{"n_layer": 9, "d_model": 256, "n_head": 4, "n_kv_head": 4, "head_dim": 64, "d_mlp": 1344, "vocab_size": 6559, "activation": "swiglu", "norm": "rmsnorm", "norm_place": "pre", "norm_eps": 1e-05, "positions": "rope", "rope_base": 6000.0, "rope_fraction": 1.0, "qk_norm": false, "attn_scale": 0.125, "bias": "none", "tie_embeddings": false, "parallel_block": false, "extras": ["capped logits"], "init": "uniform", "init_std_qkv": 0.0448, "init_std_o": 0.0, "init_std_up": 0.0448, "init_std_down": 0.0, "optimizer": "adamw", "lr": 0.00213, "beta1": 0.95, "beta2": 0.95, "weight_decay": 0.15, "lr_head": 0.0102, "grad_clip": 1.0, "warmup_steps": 510, "schedule": "wsd", "decay_fraction": 0.893, "decay_shape": "sqrt", "final_lr_fraction": 0.1, "batch_tokens": 65536, "seq_len": 256, "doc_mask": false, "train_tokens": 374600000, "steps": 5716, "dataset": "wikipedia_en"}
Each number is 500 + 25 x the weight over its row's rms, rounded and kept within 0 to 999. Layers, rows and columns count from 0. Numbers have three digits each. The size before them is the row's rms in percent of the matrix's.

# q: layer 6 attention query, 256x256, rms 0.0598, rows 213-255, columns 128-191
# k: layer 6 attention key, 256x256, rms 0.0588, rows 213-255, columns 128-191
# v: layer 6 attention value, 256x256, rms 0.0814, rows 192-195, columns 128-191
# o: layer 6 attention output (transposed), 256x256, rms 0.0805, rows 192-194, columns 128-191
q213 147:528494485518478475530505552469527513535492554510454480531490511495538511492486519449518453493521491482483492499501504524510503471474528451517526470472450477497448527498465445492505490455492481
k213 129:509494491515483464482474473500509525546471494553501471516493499527485501492460502460448474498477511489512475515513497468489553477541501501495479499499446520456513422517474519455524493478509462
q214 159:481524458465491517481532485472518499490534499518506475516504531550528481520497506465478507550457511481496508483469519521507501511464491527534511489497448521544511541472444518470515523487539470
k214 149:496510478465512509464477526467484549455500495547474489498491522465540494518501532443507502500496477504496486507513544510501535513479488492504499511521488495548496539458496519511540465511472548
q215 158:545503537517495511547467526488495512533513512509516446487514523526484463505462500480493501509482479495498517449488527511513500490522525449483478470518513525475473491510531490517518504510501500
k215 146:495493522532510516523463561548477478526462516522500477457543487522501481497473498487455525474493529492493490499499512504464498519493544486497512506527530477479475444499516466507550518489508498
q216 163:491569516468483517511474488496508531467475519485546483471557492522492459519529512499468489502501483517493477540433491509474557495467516441502508506532491485477474497568513538482510538525465525
k216 152:481523513507495516471512549466510483514517461499528509477514529539523493504492502501446474476459510495493481513458473520504498516492492462465492546477484511467508564584544522448523510480544505
q217 160:487555497511489471527536488526510534484511494499490493475522505517521472515498540476528514508512519449530527507479540528521502520472478483542559524488476489460511481503477493545511479543511485
k217 156:484508472506516459527524484559481500520525481536525504485474512463514461530490536520495548528515500512474477507468496525525472464510476505542530499515513483518494498467511495499473505547507474
q218 149:460503488505483483502509514537506554477471532473463504491478553484475529498522510468478488479522477529491487546480494505474556507502500495461483459539454456535506477511504499504511508447508495
k218 146:499473497487470526528519515473509506499510509453492475504440543516481514480526518487495515472463468541486499532495539511532471503485511508454517491504504482509492493497510476486492517496531518
q219 159:466507484533495506514493467511531472551550510483503519511505517482480536487490490528512517460479499468456513495509515532462471500491491503537511544505552476472536521458529531517474509499540523
k219 145:494526492500483462539539479519537498512505533501538518499484503503472479523474471479511509493487474509521521518518501497486504509483514524462492488495485467479439504481504523500489486514503542
q220 154:515482535527559498510513502464503527508540544504467497520488487495486510477495492514448514516467503529464489504472524498494458555517432459477461486520490513557521493481502445473490486499521512
k220 149:503507529484560461535545487501462513483476484453510466513530508501484537533469483506493496495480478511491538499519530507498482530508480500515498497501459504513485484511531551480515481464507506
q221 160:512481504540511463497506504443547542498488536527516482516525498483489515512521494512490500486473501522557509487503503521482524502498548500496543537501494469497495501478483459478478442533497481
k221 150:461536453489471457449480518495492515503503496553499470481518491526505525492530520496467507498475510516557471496502520506491523549493491439541510523538506504466511479488486498468506491557487536
q222 155:518544566502480492535500487509513520483548479496483501444508501483527475500502522515471474494533537471505469524508522470473515523499530466496517513508501502501523520501494501525460496499498556
k222 148:528494562518521535529508497477484521489530484530478492447551544478453473535525485520503474480514528523487485509501470451485502480448497516488527518529473538516516528512454518524495502522527503
q223 165:482479495503522536458525531489494491532499496497506515516508479493449547501526506482501505514500544561546493557498479448505539536465498492527516514456491483513500490489479522530496518485471543
k223 152:529507544519482570484506513481511520503467499448510455498517452508522511480487482511494506492490512468495508495509490501520507503425548474516532500483499485498523503510475509538496512547495530
q224 039:464441491500508468482485481551505495460517486465499466496499513503475488522525450466527517530461513550499509480478482493478469511522456493486568500518546508495471512503479545493470481504522484
k224 039:479505512484528540506523510476480513494504543501540518474460469494553508515482524525502490433473503453484509541523482496508519513462507450525484475495503533486544471477533474495541511469482484
q225 041:492514485535519479483497485520512525472502512526474496499459508495503468570512498523533496492446453444520495542500525517484513541517511483526531561497500479563524511470521477525512480478523466
k225 037:487495452529499487519471517510521455527490465514483501477516531472538470493500485485463490517557518501516497459510535535488517463490519506495464443494514483472477512479474526486486511501479499
q226 041:479515469500496525514462498526451534488508492509515518525444508530508513540474501501518474445474441450515525539517516518516523523498493511445496497522488539501530539503479503500515477472477482
k226 039:533480499509521502498509553505489451560522484533490527480524498496526481491501483472508530515513531527494489469517567507477518462505517503564481445487526499523499512477473503493486530539484483
q227 048:457479464467457484468480458563493500504526520470505454487476516486506515513518492478506513468459508499520535484507534490523492502511467492479555522522518504550512519503507516538458508471537511
k227 045:495501525506535488538524519458463551477479525482527494484491478456518495523463509565479491472492496516505492552511465507501522471446498446513494510483497521505557515482518522454535529502527521
q228 044:470509477498436510505470481556515506540515554497502517494501516526481502467442485433534484473547568503480515482518514490466516501525491490475545502479480501506484505465524526516479482538500511
k228 044:497501520490529513513520452480435571461510488478525467482527502506481496479543525530493506524460496506519487525497462531510491503499516491472523568498493524487507494530467489510506479460505505
q229 048:543426457480496468481502484511512481493500461496521458517505517528526484532508475501505518526491460521508519530476506476519502511466480534500514520533547502519500509534487493574537505464462480
k229 045:471522500487440541519499532462492492499499552469513501500475476478466506497465507493507464487535499494482485495524508489491481451519534461520485475533517501486540520494513520442489538504494487
q230 044:481498515501454513493534521531511525521514545456482488481493459488495501543504477465529460463504496486551524490502519506468483488501485461488551521538483526516513481489477467446453525479532509
k230 047:491487526500551469499524484511473509493495466534538489496537475529516472507567504531503497531463513511491482525501498517489513539492516504477548512501521518469507463533446495506478435531516503
q231 051:466524467490445457519469489503507534472503522458436492423461501513523488484520492449496513477506476524503491493515532516547509483467476485455509520499514495506496530501520476553495501480486500
k231 042:547503514532483531486529451537527489506491528460512482512482471514454505516502505500505501542481492512470492544535494475503491513464480534475487553526478508484482455506462506485501477518510494
q232 048:538425476509524490504507475500480468486499497468521517542490513511483483533491483501483499510476484493523493548475477433503524526433450532503499486520491493505504474520457507538513475524490513
k232 061:465479524489519483506475524509476526473499494508515504485492488479484508456554505521454448468472512495488502459470474556528489483504549496492498530509495509495509513517482493472512515453512506
q233 070:540522499492548501508497481485503477513496503534486533511513520515492504486454513524469512513535556496465505481483494497491495477521526498529449489452463502474514526491553533486502502564476472
k233 059:470505487494482505510488551490509478489496462561467506475493535478561450479500524477516510501548517501513473453489531509473533490523519498489506451474533493545504522499523531494497510487510506
q234 057:485538495502467495551465486500539515479486488503475500430481501498538524513489514481519511456548477530470500480503513501536512487535490452493502492458527510499498517470531480522491531471491473
k234 051:530562502514486484462516505478571507527516518453478493516513493491450528517460490498527482532499486496514498532522482505525469511486482528521483545499490498487501475475476496474464521503507472
q235 057:461481487486486481461492497536555508482504533455504479443487500471512504553491492484527483491525464499519513509498524457517448491496473471478569521519536504505483469482456502489461555442524517
k235 064:555470502522483514507532469518506477539497515528527511494517503543523519524485518456531537482475503516475488541493520447496501540514478493525482477498478487496476462519558505540495512545506497
q236 070:501500476530489488498510467487493483480473493543464532496501472519501502484515492482520511484494485480504479483502457532545542496520496493504459487481508470480496508509529487487518463460476477
k236 070:489493515476519557482509505513480490530522493501481483547521472472479511522514446533508435479458491491507517485500486560491523514467523489501504508492518522472465488479464461491484492492498517
q237 063:501489466509530503502497498497455508511490491529513489549514502502523545503495505458493488534494518475475495564469462495496527493488529505490456501514485509501496532520509535530518480540519527
k237 065:461538483492537501488458488514504505464483503507446477535467480488472458482520464547465475474481490486543498466472462538502536488487536508499530504503506513506529534478497530470508473485518510
q238 074:492500478481505482525456489486503491523498511466443473543487507478536528534453513515469459482530499494458509525464508510484532450517534484508481492456475532531511570460503493527507545473519516
k238 087:477521512542502543503534517515570499528479516481509529447524495516480493513522509439497539453515494500495487493513539451508461511541491507508479498484505500510488503467525497471480538487514446
q239 112:494503524515492514504513515455491484524498504542494524495523454530495501505508466464533492478475525502465480489521482520491529523473533497517505475486520511459493476532445447458472495461478454
k239 075:470499516487476555511502452511505520491504521523509489498511483527457492501485478498498495514470500499506523514501521468515495514436492487473518531505518491497512508508519515489485477532521513
q240 111:484470447523503481499474499495500502512491486488498506532506476522547514460446488487489491525507492490502482521475445492509528473494533478510473514515487450492500515523516511505504508510493558
k240 106:501523506475521574488499504485490497469461519504449485548517520516469476503495445514489500494483472507506493496442462528533495505467544538493508506536513504504500505463513513479490486522502554
q241 098:485516517524502544513504479530438490480482500510531494526495516500488508531504475478508508489484518489512514455493476539476530509512521500492551523496511520517515496496503523494533481499499494
k241 117:501529503502516545489539486504491464529462525457511533451514501525467506510501514510486514483494503508554519478490494480479549520469515502487440544513514493474484509471474519485505494546524531
q242 140:523509516453501542517509521533539519472534504501502478503507556459489489513519491496503503464478492475505528488519551552470472510504478507530504516519457515532500459467488485493505461500489498
k242 123:509487466508532527484534464500498488496488484491501511539529559486473526529500510503501490439500433493514510489529516472516489555498512510467471484532488513494497485481446532477496476521549530
q243 147:486542468451509475481459493451518533495529484529551510484493500520503481491490486528501533480485502515497492540540491501506459507519522481461413486521510518490500515497495477536525486516491521
k243 140:510530504476462515540498481529513526493476475541517531473509536516492498519507464536500505513517463505528492509490534517514475545459504510478500495490513483521480505541491544511502505499547480
q244 148:503444529525490512506544465485450472498483519523487493506510497533485501486493487516476536486484489489459527477533497540511536503521512487472502536552540474506438495506463499473478484487514490
k244 147:497492517494474484475504492511463493515519512507491532494539469530494529500493501520505542531490505462506499507514511522462473473523510489474523484486476491518499504518475481535528462494520497
q245 148:544501510476502535531472472520532506504492498500487484507502475527517512490530529489500538509498468509470453524469533503487520484460516487509469471534466505489523457534508528517483479518519504
k245 140:457523491532528504529501532527525496525518499493492473484485487481495449492510493521507490494521482495509518481503474500484519505502510493505522505472515512470499507542452505474496474512526470
q246 149:525496466485501507493503510480554508511543486495529542487507525531528482488492495554457456555511523517506454476511509523444505487482531462533541495459521477503484518530507468511500545495466534
k246 147:496483486482484519516496518530534511511503471508558477502521500545519497537517524563517531526502540544481426467515502473468514497487530503509516484458503480459497506473494510500535509495503471
q247 154:439506537487501494489531521511503520475451454489500494517465496533452499522513499510495498509520478509513487489523525509571482473500490511483469502507512494483497547494516486491481467533518556
k247 155:455457546493501453529542477474455530460498512493475526518514545512519516488527480486477545512490492519509487548508490520509535488491487491471505484500507510478484533523490517531510468515530500
q248 152:486506491487517487513478474519481462550521526522455431507533504491533509527511509521487489480523491467455468532499540524498515485468523516486475515508518502491548499495446493508491461491470510
k248 146:499508494479529484501493479484495456487472501498502486487468515498489492497487520520468521503477529479506528445514506500503559484430547474489495484477485464505493526541442478516438488523497515
q249 156:514474486477492499519510511473541530503464494520487521438526448512508511461485482473488486479468495430501493532489516533485528514469481518463516504517452504470498469540508509497477458532474521
k249 150:484498484529518454488467502480519513487513499514502555463559466559491526551564488459492485530494495436489510510499481505506480498523477502502505516531477514487513461435489458526484521528470481
q250 157:447541469540492481514469550525489480507508499491470492490526531546518533517507462521498443470507467521486494539546459520502510435471503546498515489535541458520497463492520535478508527486502462
k250 147:449544502489533484503493505517575497491470468471522482502510481517502509501494517517498500534507466501519513527475488508485511450515516550472479512499529474545509494528474508485501440487478458
q251 159:521480499483507511504524499530465504535513497483484531471534532493495555490541564483493513491521471510553493453516523490501528491468472473499511448520481499494474473515501467487504492500467546
k251 156:515484512534537523500506500484470498493507495507478464504546512503517500494462530468486504488517507494521549494495540478513484494509480511468518457493493493506510464503546505531496487534502511
q252 154:524456513492512510508490517481511536551507504465507459465486503491479485516508517527481526567457479494472563504509463521447497473500518505460524488553502521516450473519522505487525490509477507
k252 153:498503478489476519532511502511491544502501522506545493513490479503506493553504496524536492468476495497536523530481451553466478509535504432452550486524492481528508504468469501478548513530478491
q253 154:520487564473507471470507462474511479532525513468506484509486513502510487486534495514510470476481466457502481526505554535499448523513492475556499470492541476493499494470497529472532510503515460
k253 145:501485510525518463480519500500475481519491485515479487489483513501514487474470484528498529490481501490448511530478536522500473489479509497495518513534488498496469501499480553493524504477513461
q254 160:521482480474510481496544481450477484513456519516532521482490524493529521530532515526473480483504513495476520524463516477492553493489510504513503480481504477497484523518563478523445484488492474
k254 144:505454481522484531523549517502479452520490515556533500474530548481491490508464461510478470491476513510494507549497503494518500509496470508503481511482530521485503544504487462488535500492463548
q255 154:532529448559478508468516508493536511505533508472454499501482498532504493541521486484521552524531477485545530493480486485482475460524497523464495523480500526458510494466507524475471488498495520
k255 147:540529461534460514518516531511503497506519484462504498485457492473495473515484483479520492474538476482564519493480472519512499461495492501490494516455467525451507478511491503456499470501470490
v192 129:549509525512519511521503504483505451439510471483484469483485478540493486460491515524528482483485529501515485512492471553519522493496513523494490501489500435455503510474487519490504535523513521
o192 136:443494530511478523514497492497496514494474499440519497457491498538509493492492480482508511501544516579528514507548502510484473484552470517480523516542489517522480510511515477489532518494457468
v193 124:531490490511486486442494514490531511526523528523493489511501507551486453486525463537532484507525454495459457476464490541471492491485478540479508475532473546484478476527511457458523470544494433
o193 133:513532506483474468462497534487521521478505480539478549491482481519499483492448487488472443474511544504491546504487569522480519533524524518498530532492484502509493498469528502557513518506518529
v194 124:515528478448481472500520519477485477533485478479490512477514458502481500500481477513530495490453470507463539506524512469421506557514496457474523461501498482459526521505498503487514505466517466
o194 138:534499476513487508489506538489549452509487467552450517498465475551542505505568528479502512510525470511477464507502475490525510501540534498494519513512511500507482495479516472511492524537508537
v195 132:532536523520505500488499484449535441486483487537480500473499539530521476513509503487530501489500497501501509516500512482480510518493497523441523526554502461521459484481499504477472489542483532